Weights of a small transformer language model.
Training: a variant of Muon for these matrices, 481M tokens, 3666 steps.
Each number is 128 + 24 x the weight over the matrix's rms, rounded and kept within 0 to 255. Layers, rows and columns count from 0.

# layer 8 MLP down (transposed), 1920x384, rms 0.0887, rows 536-562, columns 128-255
[[153 116 141 167 151 128 107 116 110 116  93 131 128  89 101 113 122 139 146 133  86 105 163  96 121 125 152 138 134 185 179 140 142 103 150 155 134 122 133 123  98 114  97 117 163 131 134 160 106 136 133 159 155 103 165 114 155 130 135 156 158 145 126 110 119 141 104 132 120 138  83 112 156 165 134 140 145 147 104 163 143 116 127 189 124 127 173 126 112 178 119  74  95 140 135 159 155 146 136 104 127 128 152 154 131 151 151 142 148 161 114 103 110  96 124 153 132 165 127 172 127 111  72 118 104 119 142 122]
 [153  83 137 126 131  72 131 123 145 138 132  78 127 143 111 124 156 132 150 156  83  93 154 158 135 163 150 124 105 109 156  90 117 146 158 110 156  99 127 129 155 120 152 113 123 122 133 102 145 126 109 107 117 142 165 118 121 111 129 127 115 140 108 118 127  99 128 144 119 160  77 102 169 147 117 149 183 158 126 143 194 114 147 138 143 139 119 116 152 116 149  95 103 179 177 130 116 159 109 102 106 129 129 110  90 135 139 123 109 119  88 143 153  72 152 111  97 145 141 120 133 102 124  55 150 187 125  95]
 [148 151 135 166 148 134 149  72 118 111 137 118 114 132 123 139 133 166  94 117 119 144 133 130 108 169 190  76 175 147 129 156 152 139 149  93 152 120 174  92 124 116 150 108 134 177 154 155 131 160 172 115 122 143 163 131 101 139  79 162 178 173 122 100 131 144 159 111  80 151 110 121 112 117 151 115 133 150 122 139  99 161 143 178 110 152 138 135  97 110 167 124 110 115 127  83 156  85 115 175 134  95 120 120 150 126 225  80 115 160 141 125  83 149 128 158 128  95 134 119 127  97 104  90 171 135 110 113]
 [124  96 125 132 136 160 138 142 129 165 139 187 161 132 104 149 139  89 106 130 149 150 137  89 164  88 108  88 126 132 102  84 139 124 132  77 137  93 119 148 103 118 101 179 129 116 137 134 175 153 114 111  96 119 162 108 144 149 139 159 110 107 155 167  94 151 159 110 161 109 127  99 172 145 141 131 124 106 108 135 138 107 111 149 146 193 148 112 134 147 100 161 148 128 110 148 116 111 149 140 141 139 149 131 128 141 127 165  87 143 126 125 126  94 159 107 155 156 130 120 150 112 150 117 177  99 137 138]
 [118  92 102 133 129 113 112 169 151 192 152 155  70 127 161 128  93 129 117  76 117 104 127 136  95 134 139 129  90 109 150 101 143 186 108 143 156 115 116 145 149 139 137 143 127 157 136 152 172 110 174 134 156 130 148 133 121  71 132 132  99 125 162 147 103 114 144 163 148 137 155 174 152 169 139 121 135 140 123 188  96 155  94  94 149 110 147 107 126 117 123 152 101 162 139 133 144  90 137 161 122 130 108 119 170 148 154 129 132  78 141 164  93 115 160  95  77  99 156 135 134 132 129 112 146 128 157 108]
 [120 166 110  79 155 155 127 147  90 146 128 118 118 166 110 130 182  90 114 143 146  92 104 151 165 109 109 181 140 120 135  83 114 134  90 125 159 126 151 108 115 110 147  90 125 107 104 136 137  99 138 144 113 162 116 137 109 140  84 158 113 103 186 110 190 111 110 100 130 128 125 101 172  89  89 141 133 139 157 137 154 134 148 145 147 106  91 122 136  92 125 113 136 112 104 114 121 133 104 146 147 124 120 126 134 134  70 160 144 158 111 127 168 146 127 159 110 146 161 115  90 149 107 139 122 134 101  98]
 [134  85 149 150 160 112 115 133 118 167 130 171 155 151 187 120 132 168  76 148 134 104 128 116 113 154 100 149 129 109 147 106 103 128 158 162 114 125  86 108 127 139 106 150 144 149 132  93 149 107 128  69 101 123 139 112  93 114 126 124 144 152 142 132  82 147 130 157 130 133 146 142 138 138 110 114  89 145 202  86 142 122 117 124 136 108 145 109 138 173 115 147  86 149 128  99  90 141 129 117 161 167 156 150 111 168 106 122 107 126 101 152 112  84 114  82 113 100  91 101  95 137  97 123 121 121 114 129]
 [132 105 122 111  98 156 117 150 151 127 118 112 142 158 145 153 135 120 111 107 157 137 171 151 152 166 125 116 120 116 114 144 120 126  89  95 181 143 101 134 170 120 108 137 115 176 154 174 128 133 160  72 113 119 125 153 107 127 120 135 128 141 132 112 137 163 121 149 105 121 136 114 128 134 151 108 125 119 111 151 171 135 121 124 116  71 112 156 120 109 129 100 124 177 116 138 142 137 112 118 165  98 110 114 124 125 196 147 127 157  94 133 112 123 166 154 182 124  94 153 145  89 123 140 137 135 126 133]
 [157 132 143 119  80 130 138 114 139 127 102 103 136 149 102 111 134 140 153 106 152 133 141 150 128 112 188  92 146 101 149 158  84 125  66 105 117 130  84 126 167 124 105 163  97 103 123 157  90 142 143 117 134 156 127 112 169 128 124 130 117  80 134 138 138 132 147 133  94 129 120 117 131 124 149 108 149 131 117 131 139  99 151 129 130 126 100 137 134 115 127 165 136 121 104 119 102 108 152 104 124 135 114 131 151 118 119 109 123 120 129 140  97 122 130 138 131 116 130 121 123  96 123 134 101 126 111 132]
 [124 140 125 123 101 138 116 106 121 135 139 144 141 125 135 173 132 113 122 155 149 117 157 139 102 154 141 138  79  91 149  93  92 116 175 103 149 124 129 111 168 134 101  97 159 103 166 148 115 125 159 108 108  99 139 141 119 123 183 127 113 118 122 111 106 127 136 121 147 122  95 122 115 155 198 111 121 126  99 132 119 103 137 140 110 121 105 127 131 135 113 133 101 123 153  88  99 113 132 132 116 154 169  97 137 123 136  97 139 169  94  84 119  80 124 116 134  95 156 129 118  98 127 133 100 131 110 101]
 [127 154 170 123 161  86  85 150 122 111 123 153 119 126 141 102  72 116 138  99 146 135 113 119 111 119 161 112  91  97 143 158 144 122  98 126 153 142 134 164  94 121 159 168 153 161 144 121 116  78 180 121 159 110 144 145  87 125 140  95 100  77 130 110 137 121  95 170 128 126 140 124 115 127 126 101 120 158 166 138 190 126 145 178  95 131  76 111  95 136 139 180 135 145 146 136 156 138 105 115 132 149  94 153 111 109 116 126 127 146 165 115 136 148 141 135 141 163 137 108 107 111 152  90 122 118 125 156]
 [133 159 132 131 120 140 151 160  80 135 186 106 130 136  56 136 125 143 124 117 156 131 122 105 133 138  89 123 117 116 108 164 101 164 126 112 101 160  91 125 117 115 163 162 128 141 121 127  71 137  80 163 194 113 108 152 129 161 123 110 109 104  98 113 138 131 130  81 118 138  98 133 143 103 150 143 111 137 114 110 134 116 105 119 124 138  98 169 118 146 154  90  86 107 163 141  79 132 129 125 123 135 155 177 147 111 114 133 174  97 111 134  92  86 150 116 152 118  48 141 160 134 116 134 115 147 135 137]
 [143 108 159 132 143 110 120 124 129 151 116 110 106 146 129 158 159 151 176 137 157 109 125 155 139 112 112 125 128  88 126 113 113 174 157 130 117  99  90 121 125 130 123  89 115 133 154 123 129 174  97 140 132 120 148 122 161 111  85 145 140 150 108  91  60 101 122 176 112 149 131 147 125 136 175 123 115 140 104 128 123 137 138 161 134 108 147 155 107  88 158 159 125 146 115 128 152 206 106 100 109 159 150  84 114 151 120 145 126 158 148 100 158 121  94 123  99 152 116 113  93 123 151 151 102 149 125 111]
 [113 131 109 117  97 154  99  97 108 152 121 124 140 188 130 129 149 135 141 112 126 104 128 121 125  86 170 161 137 148  98 120 186 129 111 148 138 103 117 119 170 102 109  85 164 152 125 162 156 145 113 164 138 191 129 156 145 108 123 153 118  84 144 112 157 110 119 119 105 137 132 144 129 165 148 139  87  76 103 190  90 138 113 104 164 126 145 147  83 127 147  89 137 144  82 115 159 145 110 148 138 120 147 114 127 183 100 148 106 147 162 146 116  95 140 121 118 117  98 105  97 111 125 111  95 107 134 119]
 [133 152 148 174 126 179 122 151 138 136 115 114 143 103 116 114  93 123 164 152 108 127 109 133 106 115 144 118 166 114 133  82 178 136 129 118 106 128 111 140 134 133 171 135  99 170 137 102 146 126 125 115 125 153 106  33 130 139 149  91  87 148 119 138 107  89 136 138 119 108 122 143 147  96 149 129 141 169 166 117 105 135 133 132 121 114 135 191  93 125 104 117 171 135 131 165 148 136 125 143 128 165 127  63 139 116 118 124 117 115 111 110  81  97 110 114 133 150 122 131 172 105 160 122 122  83 127 109]
 [113 163 129 152  96 108 110 119 102 146 112 158 108 105 161 137 163 123 153 162 135 126 134 133 120 141 136 122 151 133 111 145  91 141 145 127  85 118 140 112  77  99 122 125 166 119 131 134 174  93 170 116 147 135 108 173 153 115 122 171 113 127 138 152 138 115 167 118 180 204 113 162 152  96  84 118 101 140 157 129 149 145 127 154 143  91  82 132 120 143  69 145 175 119 143 127 118 169 104 158 128 129 140 119 114 116 149 122 125 128 134 122 100 158 164 161 153 135 143 182 109 143 120 115  97 125  79 114]
 [105 161 145  80 159 111 169 154 108 148 113 119 114 145 107  80 121 162 108 145  96 104 103 171 117 156 100 125 140 153 151 153 176  88 133 143 124 112 124 115 118  97 137 135  99  96 147 112 136 144 118  79 147 132 189 128 143 151 127 176 120  97 134 149 134 128 118 164 132 137 156 122 137 136 108 134  97 138 143 131 141 109  91 152 132 121 115 152 136 146  91 107 161  87 137 113 150 129 125 158 140 158 117 141 166 120  88 121 169 134 104 106 152 142  94 128  91 112 158 133 121 137 110 146 159 128 104 131]
 [142 125 110 141 106 133 113 140  93 166 153 125 112  93  87 147 117  84 132 116 164 121 128 111 125 112 140 160 158 110 162 122 147 162 136 142 126 121 129 127 152 131 142 125  95  82  90 134 128 146  91 145 117 141 146 111 151 143 186 105 123 154 153 120 119 124  63 118 140 118 161 127 146 109 185 100 118 166 122 117 113 132 118 102 166 121 126 122  95 136 108 123 130  99 136 110 134 117 120 127 112  87 142 105 123 112 110 132 114  90 129  66 127 154 117 150 131 123 110  40 145 138 101 104  99 140 125 140]
 [169 103 113 157 154 141 145 110 139  96 139 113 144 141 140 119 112 108  72 113 128 110 142  92  79 141 104 155 179 146 123 111 132  88 152 132 164 130 145 145 175 154 138 111 103  86  83 155 108  74 158 145 108 131 153 149 124 124 129  85 125 143 106 128 100 114 106 141 133 129 149 142 137 132 189 153 156 138 157 117 105 103  96 128 120 149 128 110 172 117  79 124 134 138 136  90 130 139 104 129 126 133 150 109 147  68 145 158 114 158 140  87 131 111 141 119  91 152 141 112 137  73 135 151 104 137 128 104]
 [ 88 160 117 117 116 134 114 163 160 110 155 157 119 101 167 113 153 132 137 136 117 117 103 121 123 106  95 120  71 154 118 134 146 140 150 152 137  92  82 143 156 143 166  94 145 126  89 149 132 138 153  93 134 137 131 151 148 118 139 152 133 105 151 120 110  83 163 130 126  85 176 145 126 153 152 137 146 124 101 132  94 129 118  92 109 116  95  86  97 106  92 147 117 123 118 145 111  92 147 117 162 116 122 163 121 152  91 111 131 153 180 119 102 146 136 132 127 121 138 136 117 115 112 116 151 149 146 156]
 [155 132 142 140 124 168 107 116 121 140 112 107 142 116 142 103  98 120  84 131 144 116 150 147 136 129 142 132 147 120  89 158 136 119 136 143 121 133 122 102 121 128 140 133 165 146 136 146 140 118 140 121 146 103 111 101 108 147 130 158 101 165 104 105 143 162  87 141 143 159 106 143 128 169 146 131  92 139 125 160 144 145  84 101 131 129 155 124 127 111 138 140 132 105 130 142 132 144  97 135 101  75 141 114 148  77 111 164 115  84 111 176  97 114 146 109  71 110 146 129 149 127 139 101 112 116 133 100]
 [164 147 126  75 106 109 136 122 115 108 147 168 139 165 138 105 103 177 114 116 127 125 121 129 120 120 118 180  67 181 122 151  92  98 120 122 131 217 114 119 131 166 125 185 117 130 140 170 122 124 139 171 105 145 132 119 138 140 130 118 114 122 144 104 161 131 134 131 120 152 136 135 130 142 132 138 163 116 153 124 160 122 147 119 134 131 156 141 163 115 133  67 138 152  97 112 105 119 111 139 124 108 127 130 137 154 135 112  86  85 149 116 130 113 147 100 117 137 166 148 156 130 130 108 128 116 131 121]
 [128 141 124 148 135 103 145 125 113  80 139 149 118 130 118  91 132 127 110 202  88 140 169 135 156 104 153 132 138 147 148 139 115 171  92 137  80 164  92 140 146 116 116 145 116 148 142 123 139 156 109 115  91 141 130 146 124  77  93  84 160 165 143 129 113 126 182 125 171 103 119 160 120  84 130 139 117 139  85 140 166 142 120 106 149 156  67 128 116 114 107 133 125 143 121 122 132  92 130 177  94 171 104 176 185 146 134 133 146 132 110 115 143 122 130 143 129 118 109 110  96 139 103 146 148 139 133 134]
 [115 107 134 148 130 116 124 108 132 173 144 133 167 169 132 162 108 146 137 151 165  89 115  88 101 142 167  87 113  97 137  70 137 134  97 134 165 142 161 108 109 138  71 123 160 149 126 144 114 142 129 122 159  59 135 124 139 114 125 144 145  79 157 124 137 129  86 155 101 123 109 148 113 157 127 135  85 127  91 117 132 104 119  94  77 134 130  88 140 114 161 133 162 155 151 100 115 156 148 113 173 140 141 105 114 146 153 127 149  90 147 144 126 133  89 108 142 140 131 127 129 123 117 137 140 145 152 131]
 [113  77 131 128 133 151 123 153 159 115 142 122 155 110 108 125 160 111 100 129 120 108 156 123 126 149  77 146 131 137 132 141 149 135  95 106  77 159 157 119 113 104 148 101  52 144 118 143 111 117  96  97 130 135 134 102 118 152 154  86 121 118 140  97 121 150 157 154 151 105 146 185 103 125 124 131  70 154 107  68  93 140 117 146 135  93 117 118 162 146 157  73 127 172 162 165 121 162 139 113 125 131 185 130 116 128 140 128 121 148 148 139 137 121 128 139 125  97  89 121 124 121 181 115 130 126 120 143]
 [161 171  98 120  94 147 112 116 166 115 166 109 135 107 119 139 130  90 135 158  64 133 117 105 120 134 114 141 121 101 142 113  65 159 161 110 139 126 119 126  89 125 150 143 145  87 110 109 138  83 124 108 136 129 106 139 157 184 118 127 138 183 136 127 134  99 118  92 120 113 132 134 110 142 141 153 127 168  87 139 114 118 107 162 158 108 120 134 114 143 102 119  79 196 125 160 133 111  96 140 103 156 104 156 145 139 119 140 119 116 137  92 123 119  72 100 109 122 135 128 142 173 100 126 104 131 105 125]
 [131 143 141 162 142 128 111 120 117 146 125 111 138 119 140 103 163 137 153 124 152  69 151 128 142 144 144 120 101 131 139 159 116 112 131 147  82 185 138 120 115  83 140 153 116 114 132 117 164 107 173 123 157 145 119  95 107 126 130 152  90 157 100 191 107 145 105 116 169 178 128 118  96 105 118 145 117 126 124 135 165 121 122 143 141 147 141 148 121 124 120 123  77  98 149 126 158 146 124 142  46 184 108  81  72 182 114 159 185  74 161 161 165 163 109 126 120 162 136 165 122 211 138  85 147  99 110 132]]
# layer 8 MLP up, 1920x384, rms 0.0631, rows 537-563, columns 128-255
[[186 109 139 165 126  76 181 122 127 120 140 135  99  92 107 126 139 128 163 150 111 125 130 113 131 126 146 113 146 141 133 168 162 131 135 125  97 140 130 135 122 135 113 114 130 125 123 136  87 116 104 163 194 161 150 113  74 112 114 101 164 145 120 132 109 130 176  84 127 142 135  88 161 117  98 165 115  91 162 152  87 122 138 128 116 138 131 147 125 105 153  67 152 133 151 145 156  95 113 142  72 134 129 166 127 149 140 110 157 101 102  87 146 134 149 120 104 145 119 119 138 119 135  89 143 164 134 124]
 [ 99 121 136 143 128 112 128 101 179 107 119  98 107 113 132  81 145 113 165 103 147 128 140 146 141 132 110 124 155 122 136 113 131 112 186 104 127  90 155 113 109 165 130  75 140  95 172 103 135 155 107 123 178  90 130 127  71 135 128 162 140 107 122 162 153 162 166  37 145 137  98 115 118 105 133 147 124 121 135 164 147  71 117 143  98 164 151 153 133 124 124 138 123  90 125 102 121 132  79 150  77  81 127 139 166 137 110 108 168 143 164 134 125 138 157 133 162 157 118 114 123  70 152 119 187 125 154  93]
 [159 124 145 113 135 122 116 161  83 103 151 145  89 113  82 151 155 112 136 103 121 152 104 134 121 133 100 140 184 121 118 176 100 170 173 174 143 124 127 136 114 102 156 103 133 159 151 167 129 156 107 151  88 117 170 142 123 141 155 109 101 115 133 112 120 159 138 152  53 155 134 147 142 112 118 136  85  95 128  99 155  87  99 169 171 137 116 120 126 100 128 159 102 113 135 132  87 113 132 111 157 149 130 120 152 120 161 120 133 140 141  96 142 114 118 101 124 106  97 124 100 120  91 120 134  86 130 127]
 [208 132 113 150 143 176 154 156 143 154 145 121 138 119 125 139 101 117  56  87  90  95 149 116 135 103 169 128 120  93 135 114 133 127  95 121 116 106 131 171 145 114 145 129 154 124 114 104 141 115 124 155 148 122 143  43 111 135  97  91 111  94 149 151  97 125  94 107 134 125 117 121 152  81 176 131 131  76  93 132 112 117  63  72 113 119 160 119 102 147 143 100 110 141 120 189 144  76 120 169 145 127 111 156 166 207 152 126 133 147 183 117  83 123 122 120 107 121 167 126 135 104 120 107 124 156 111 147]
 [101  97 138 104 134 158 164 117 151 145 140  92 127 110 105 129 113 119 139 108 124 130 112 120 145 149 138 126 150 135 130 132 106 177  84 117  98 126 166 126 125  98 141 109 101 106 148  96 129 100 136 112 135 123 119 169 153 135 134 126 154  95 119  55 117  83 114 129 146 103 122 117 144 137 105 153 135 173 144 122 119 129 143 130 114 182 113 132 130 110 113 116 108 131 141 136 151 126 110 117 152 147  97 125 149 150 148 147 104 145 141 139 129 155  88 105 133 142 122 154 122 114 140 136 149 149 150 124]
 [138 103 136 145 153 156 132  98  90 129  98 128 159 105 177  96 150 141 175 118 127 135 110 156 134 132 103 149 117  92 109 116 145 141 142 175 138  78 101 100 134 116 109  96 128  91 118 121  93 148  96 112 125 183  89 112  84 166 132 109 123 113 131 153 123 128 165 153 165 121 109 131 156 166 145 136  87 116 174 126 173 134 180 103 138 123 124 130 148 168 112  98 151  85 146  63  81 110 119 163 192 105  87 101 140 149 113 120  70 160 114 148 145  99 131 169  93 131 150 147 118 113 110 147 124  91 124 134]
 [115 143 121 154 127 124 138 142 162 132 108 127 111 116 166 151 143 109 143 110 145 136 139 134 159 107 123 166 129 125 141 124 167 146 172  98 153 116 154 126 170 112 135 144 176 141 129 143 106 156 138 121 120 108  96 117 141 151 114 137 143 122  86 112 150 125 144 132 109 113 154 128 103 125 164 125 112 149 118 134 150 130  99 125 118 136 110 110 123 150 120 153 185 133  89 113 119 104 119 102 159 129 171 118 136 145  91 117 156 147 154 111 116 129 120 108 121 125 124 125  89 132 135 106 122 163 137 106]
 [126 130  85 131 153 106 124 153 115 143 155 126 127 134 118 121 142 171 133 134 122 116  78 146 179 112  94 138 122 115 149 135 147 143 124 134 137  93 135 138 100 150 138 161 109 106 145 142 157 108 109 145 158 110 152 153 145 118 103 134  98 158 123 127 161 135 135 136 113 115 144 126 134 147 107 153 128  80 148 102 140 120 143 126 108 158 145 122 118 124 131  85 132 136 141 127 166 122 162  75 112 106 127 150 134  93 151 152 135 159 109 122 122  99 120 156 122 126  97 138 131 119 141 124 150 151 117 148]
 [ 98 134 104 145 165 109 160 116 127  85 134 127  52 109 133 127 117 118 145 109 133 137 160 142 115 151 127 109 118 126 122 138 126 120 153 150 115 139 124 135 157 165 159 112  88 113 118 122 131 152 112 155 153  88 157 166 100 127 121 108 144 149 175  99 109 138 104 169  79 115 146 120 139 147 128 101 100 119  91 141 110 155 131  64 118 118 135 149 144 112 107 131  93 109  70 168 107 147 114  88 141 126 127  93 146 145  87 136  82  75 135  81 155 151 147 167 116 162 137 134 132 115 162 129 163 151 114  97]
 [116 138 132 181  99 138 107 123 115 157 103  71 120 156 161 116 140 137 131 134 112 126 102 103 116  87 143 148 122 124 128 111  90 143 129 129  94 146 147 146 146 129 109 129 153 103 121 133 163 110 147 152 104 128 125 127 139 111 141 103 127 107  95 165 152 154 124 122 122 141 106 146 133 187 165 115 137 128 123 108 128 143 133 123 185 126 115 131 118 129  84 139 110  92 156 121 116 110 116  97 124 158 109 161  95 131 127  96 167 122 138 137 119  79 110 141 114 138 125 118 110 168 137 119 105 137 151 141]
 [169 114 116  96 148 149 158 141 141 123 163 162 137 154 124 129 177 106  83 151 129 174 152 149 126 119 188 154 120 124 125 126 114 151 122 111 140 126 108 143 131 157 103 192 106 104  98 123 107 103 103 148 121 141 142  88 141 132  95  86 138 123 140 127 136 135 130 141  71 127 138 136 124 135  73 162 132  77 149 110 159 139  79 153 144 145 114 117 107 125 104 155 123 132 101 115 113 142 112 129 117 123 167 110 111 129  88  88  89 143 176 168  93 123 112 103 140 158 100 126 103 136 131 166 133 137 157 138]
 [110 126 106 125 113 128 114 102 150 154 165 160 165 147 164 137 128 110 113 101 192 137 121 101 161 140 174  72 145 108  93 150 117 105 180  79 159 151 141  95 169 129 129 118 154 137 124 145 137 122 117 160  91 107 140 168 131 125 134 156 101  96 187 107 147 141 155 134 133  98 134 147 123 150 154 150 140 122 163 118 149 111 126 139  97 165 141 105 101 122 139 147 141 160 135 122 170 138  90  79 140 124 105 143 156 138 126 119 108 103 135  80 152 113 151 150 148 104 128 174 139 124  60 183 187  88 180 122]
 [ 77  99 151 168  96 116  82 117 110 131 124 141 142 129 110 114 101 130 118 112 143 131 126 124 117 161 101 155 123 158  98 127 140 126 143 162 106 105 150 150 145 141 146 143 192 149 160 156 160  79 161 185 106 157 125 123 156 117 105 139 113 153  74 148 139 130 112 156  89 122 140 135 126 135 116 159 149 119 123 100 120 124 123 123 127 120 114 119 155 100 149 117 123  92  65 139 100 107 141  99 148 120 122 170 160 110 104 158 133 144 158  97 132 158 117 119 156 127 127 130  98 108 118  67 136 111  96 155]
 [102 161 155 170  69 118 116 155 120 164 104 154 155 125 143 181 113 119 114 150 139 118 138 129 129 105 123 106 156 137 107 126 149 102 148 107 107 112 151 113 144 175 152  96 123 108 132 137 131 112  77  94 146 128 149  97 162 105 145 110  98  94 130 117 129 123 162 143 115  67 119 153 112  73 140  94 133  72 167 160 126 152 130 135  97 124 134 130 110 125 149 128 156 148 118  96 138 132 128 156 141 160 123  77 128 113 132 139 133 118 108 108  85 143 124 144 118 136 138 173 157  93 174 148 160  83 134 116]
 [117 123 120 125 158 143  86 107 125 169 174 148 105 121 163  88 115 144  97  91 143  81 142  82 122 155 125 164 144 136  83 165 140 107  97 102 113 115  98  95 123 123 130 120 145 101 119 156 155 111 125 101 151 150  98 138 112 134  99 110 140 148  95  94 128  87 156 157 166 148 125 177 139 140  94 171  99 157 153 138 121 147 147 122 139 122 166 133 118 140  99 198 155 152 102  94  83 130 136 132 105 154 189 141 127 137 161 142 137 134 130 106 123 156 143 189 180 128 109 123 115 176 135 145 120 125  95 183]
 [ 88 103 136 136 113  91 138 128 150  95  84 103 136 156 121 122 102 112 128 111 129 125 149  98 128 120  98 106 119 122  81 145 131 129 134 105 120 148 122  81 157  92 123 124 102 100 131 114 132 114 129 180 143 118 131 141 104 178 142 105 135 134 138 130 118 139 117 103 108 138  67  96 133  89 109 194 175 102 138 112 139 115 142 117  86 109  99 115 107 142 109 129 116  91 102  89 105 116 145 134 120 160 139  95 120 131 107  98 132 114 147 136 145  96 129 160 118 141 113 109 120 121 158 102 121 140 134 112]
 [159 127 111 102 176 116 131 175 113 122 116 139 162 145 124 161  68 164 155 123 145 107 135 132  81 136  98  92 107 142 109 116 130 106 137 114  88 141 110  96  89 174 164 105 143 151 122  95 124 162 152 153  99  84 108 134 135 174 133 108 164  70 159 153 125 141 132 141 162 143 156 150 112 104 155 139 139 104 147 146 132 116 149  99 165 150 127  94 142 137 107 112 149 117 106 110  95 107 139 141 177 123 134 130 144 128 111 129 126 107 149 181 114 121  99 110  91 163 115 116 150 139 128 149 150 145 116 134]
 [120 116 132  88 119 150 114 138 141 114 157 154 125 164 135 107 133 143 136 110 120 121 138 153 161 160 169 138 150  91  90 142  92 152 159 115 129 128 148 174 111 116  94 126 144  95 129  82 133 163  90 107 158 114  89  98 173 171  96 177 106 144 160 144 103  71 146  98 135 123 137 117 137 129 110 124 134 155 138 125  68 140 119 139 115 145 163 164 102 118 102  89 142 148 136  79 116 128  91  76 114 173 160 149 100 119 172 143 151 122 169 117 121  88 144 131 159  99 100 138 154 124 126 143 119 116 153 129]
 [131 132 109 110 136 100 111 133 133 115 167  83  97 114  97 101 144 141 149 107 107 178 119 103 121 113 117 110  89 161 154 138 130 137 129 139 106 155 185 109 132 135 118 104  80 154 144 125 153 156 114 148 118 175  75 127 105 141 102 109 133  88 115  87 117 110 122  90 145 169 131 156 119 133 140 142 137 124 136 142 100 135 122 102 117 169 125 158 112  84 109 109 135 151 119 129 122 150 136 177 148 112 152 152 132 131 119 131 137 104 135  91 146 134 132 147 125 131  75 108 145 140  87 107 119 121 124 128]
 [105 128 119 137 109 153 131 142 154 136 109 109 136 133 100  78 109 111 128 130 134 141 155 119  84 122 129 141 164 122 153 124 127 102 106 110 103 123 111 170 118 191  98 112 142 108 164 150 143 183 152 161 117 142 155  81 162 135 133  94 146 136 156 113 134 144 147 128 134 129 154 129 124 128 113  92  82 130 110 101 125 145 119  98  99 115 118 111 164 173 110 151  86 111 134 129 108 136 144  87 136 100 107 100 168 107 119 163 151 168  68 110 122 121 116 124  84  84 100 164 106 139 149 101 133 105 123 130]
 [146  91 150 147 149 143  91 147  86 134 147 184 139 122  96  95 124 163 109 125 111 125 133 100 141 168 170 125 134 156 166 121 113 151 101 151 135 113  92 107 125 112 127 111 165 138  92 147 130 164 124 120 149 141 111 150 136  78 117 150 114 117 109 134 117 123 135  96 145 137 129 111 143 101  72  93 135 121 164 145  99 171 132 132  99 128 182 151 145 119 119 106 130 102 109  95 120 124 144 132 110 110 160 125 104 143 125 146 148 150 147 180 108 155 139  99 108 110  96 132 117 187 111 109 153 106 153 127]
 [111 142  72  70 139 148 129 101 155 103 166 130  90 123 134 132 126 110 131 135 153 111 116 159 129 170 121 111 119 133 114 118 113 154  95  79 139  83 151 140  98 165 135 152 112 151 133 154 170 126 160 147  91 104 140 118 117 130  89 152 118 140  73 143  87 123 146 129 157 135 132 128 125 135  91 136 164 125 126 156 127 126  75 162 164 105 127 116 154 116 140 133  90 146 114 117 138 138  66 127 113 118  98  96 166 125 131 119 116 128 120 106 128 167 135 132  89 139 111 138 138 144 137 159 114  95 151 130]
 [ 83 108 101 113 118 146 150 105  64 132 159 124  87 104  63 110 149 140 114 102 118 118 110 138 146  99 135 148  92 135 141 144 119 178 144 115 133  82 130 139 122 132 180 127 131 107 145 117  86 156 128 143 149 116 165 165 140 118 105 102 114 110 121  91 100 114 102 133 143  81 166 155 120 155 132 124 144 133 124 168 139 103 101 158 153 115 123 153  86 110 126 129 142 170 156 139 157 151 139 116 174 140 148 121 133  98  94 145 114 121  97 147 174 135 105 143 147 151 141 135 129 136 143 101 124 117 120 110]
 [111 100 109 118 174 137 111 126 125 114 161 125  96 117 121 154 130 157 106 170 137  69 114 109 116 128 143  93 123 125 113 129 140 168 122 132 139 162 118 125 118 110 137 135 108 151 107 152 139 120 163 125 148 106  89 124 150  95 121 113 163 138 131 165 115  84 147  97  97 149 142 164 130 141 149  98  95 127 106 146 114 107 120 121 103 118 153 102 143 146  98 132 169  97 118 139 159 119 105 128 103 116  78 152 132 133 104 152 162 128 144 134 164 108  85 130 144 100 109 114 121 175 145 140 125 118 142 165]
 [137 126 115 151 123 152 125 157  88 110 109  98 139 105 158 176 138 138 133 102 119 141 155 149 123 127  94 100 103 157 143 159 109 114 133 135 107  92 112 141 108 148 153 144 151 139  98 150 153  89 166 163 141 161 108 177 144 208 133 117 176 161 134 152 111 169 185 111  98 158 150 164 118 153 123  66 151 131 123 107 126 160 144 105 105 109 107 143 132 152  75 157 125  86  85 127 113 153 136 119 121 103 111 109 139 124 112 112 128 118  99  98 129 142 156  91 113  92 138 145 127 160 128  85 107 136 114 111]
 [106 113 161 136 183 149 103 160 153 126  96 116 140 107 131 131 117 175 123 133 134 113 104  85 112 137  85  71 159 127 120 100 131 129 142 173 112 142  98 153 126 174 159 141 125 102 144  96 132 150 130 115 172 148 124 134 128 174 117 108 103 102 163  99  98 102 142 111 118 152 164 142 147 127 152 125  93 144 112 131 192 102 125 108 109 125  99 156 116 114 133 143 126 117 127 132 126 107  94 118 151 152 122 137 110 134 121 117 109 112 147 136 192 153 135 129  99 166 105 166 136 141  76 139  94 139 145 107]
 [100 126 116 124  97 110  89  81 119 118 125 132 105 140 123 124 110 117 148 105 141 111 120 116 116 119 129 168 110 138 100 135  99 147 143 177 100 101 142 130 127 130 119 112  95 134 110 112 156 165 154 108  71 135 144 134 126  82 116 108 121 115 118 137 167 151 167 118 123 105 167 136 125 157 121 158 196 125 154 130 107 141 155 137 119 109  90  81  97  99 134 144 118 134 119 119 132 142 105 165  84 126 147  95  99 112 117 114 134 122 125 123 117 173 125 118 102 164  98 130 150  91 143 135 133 154 132 130]]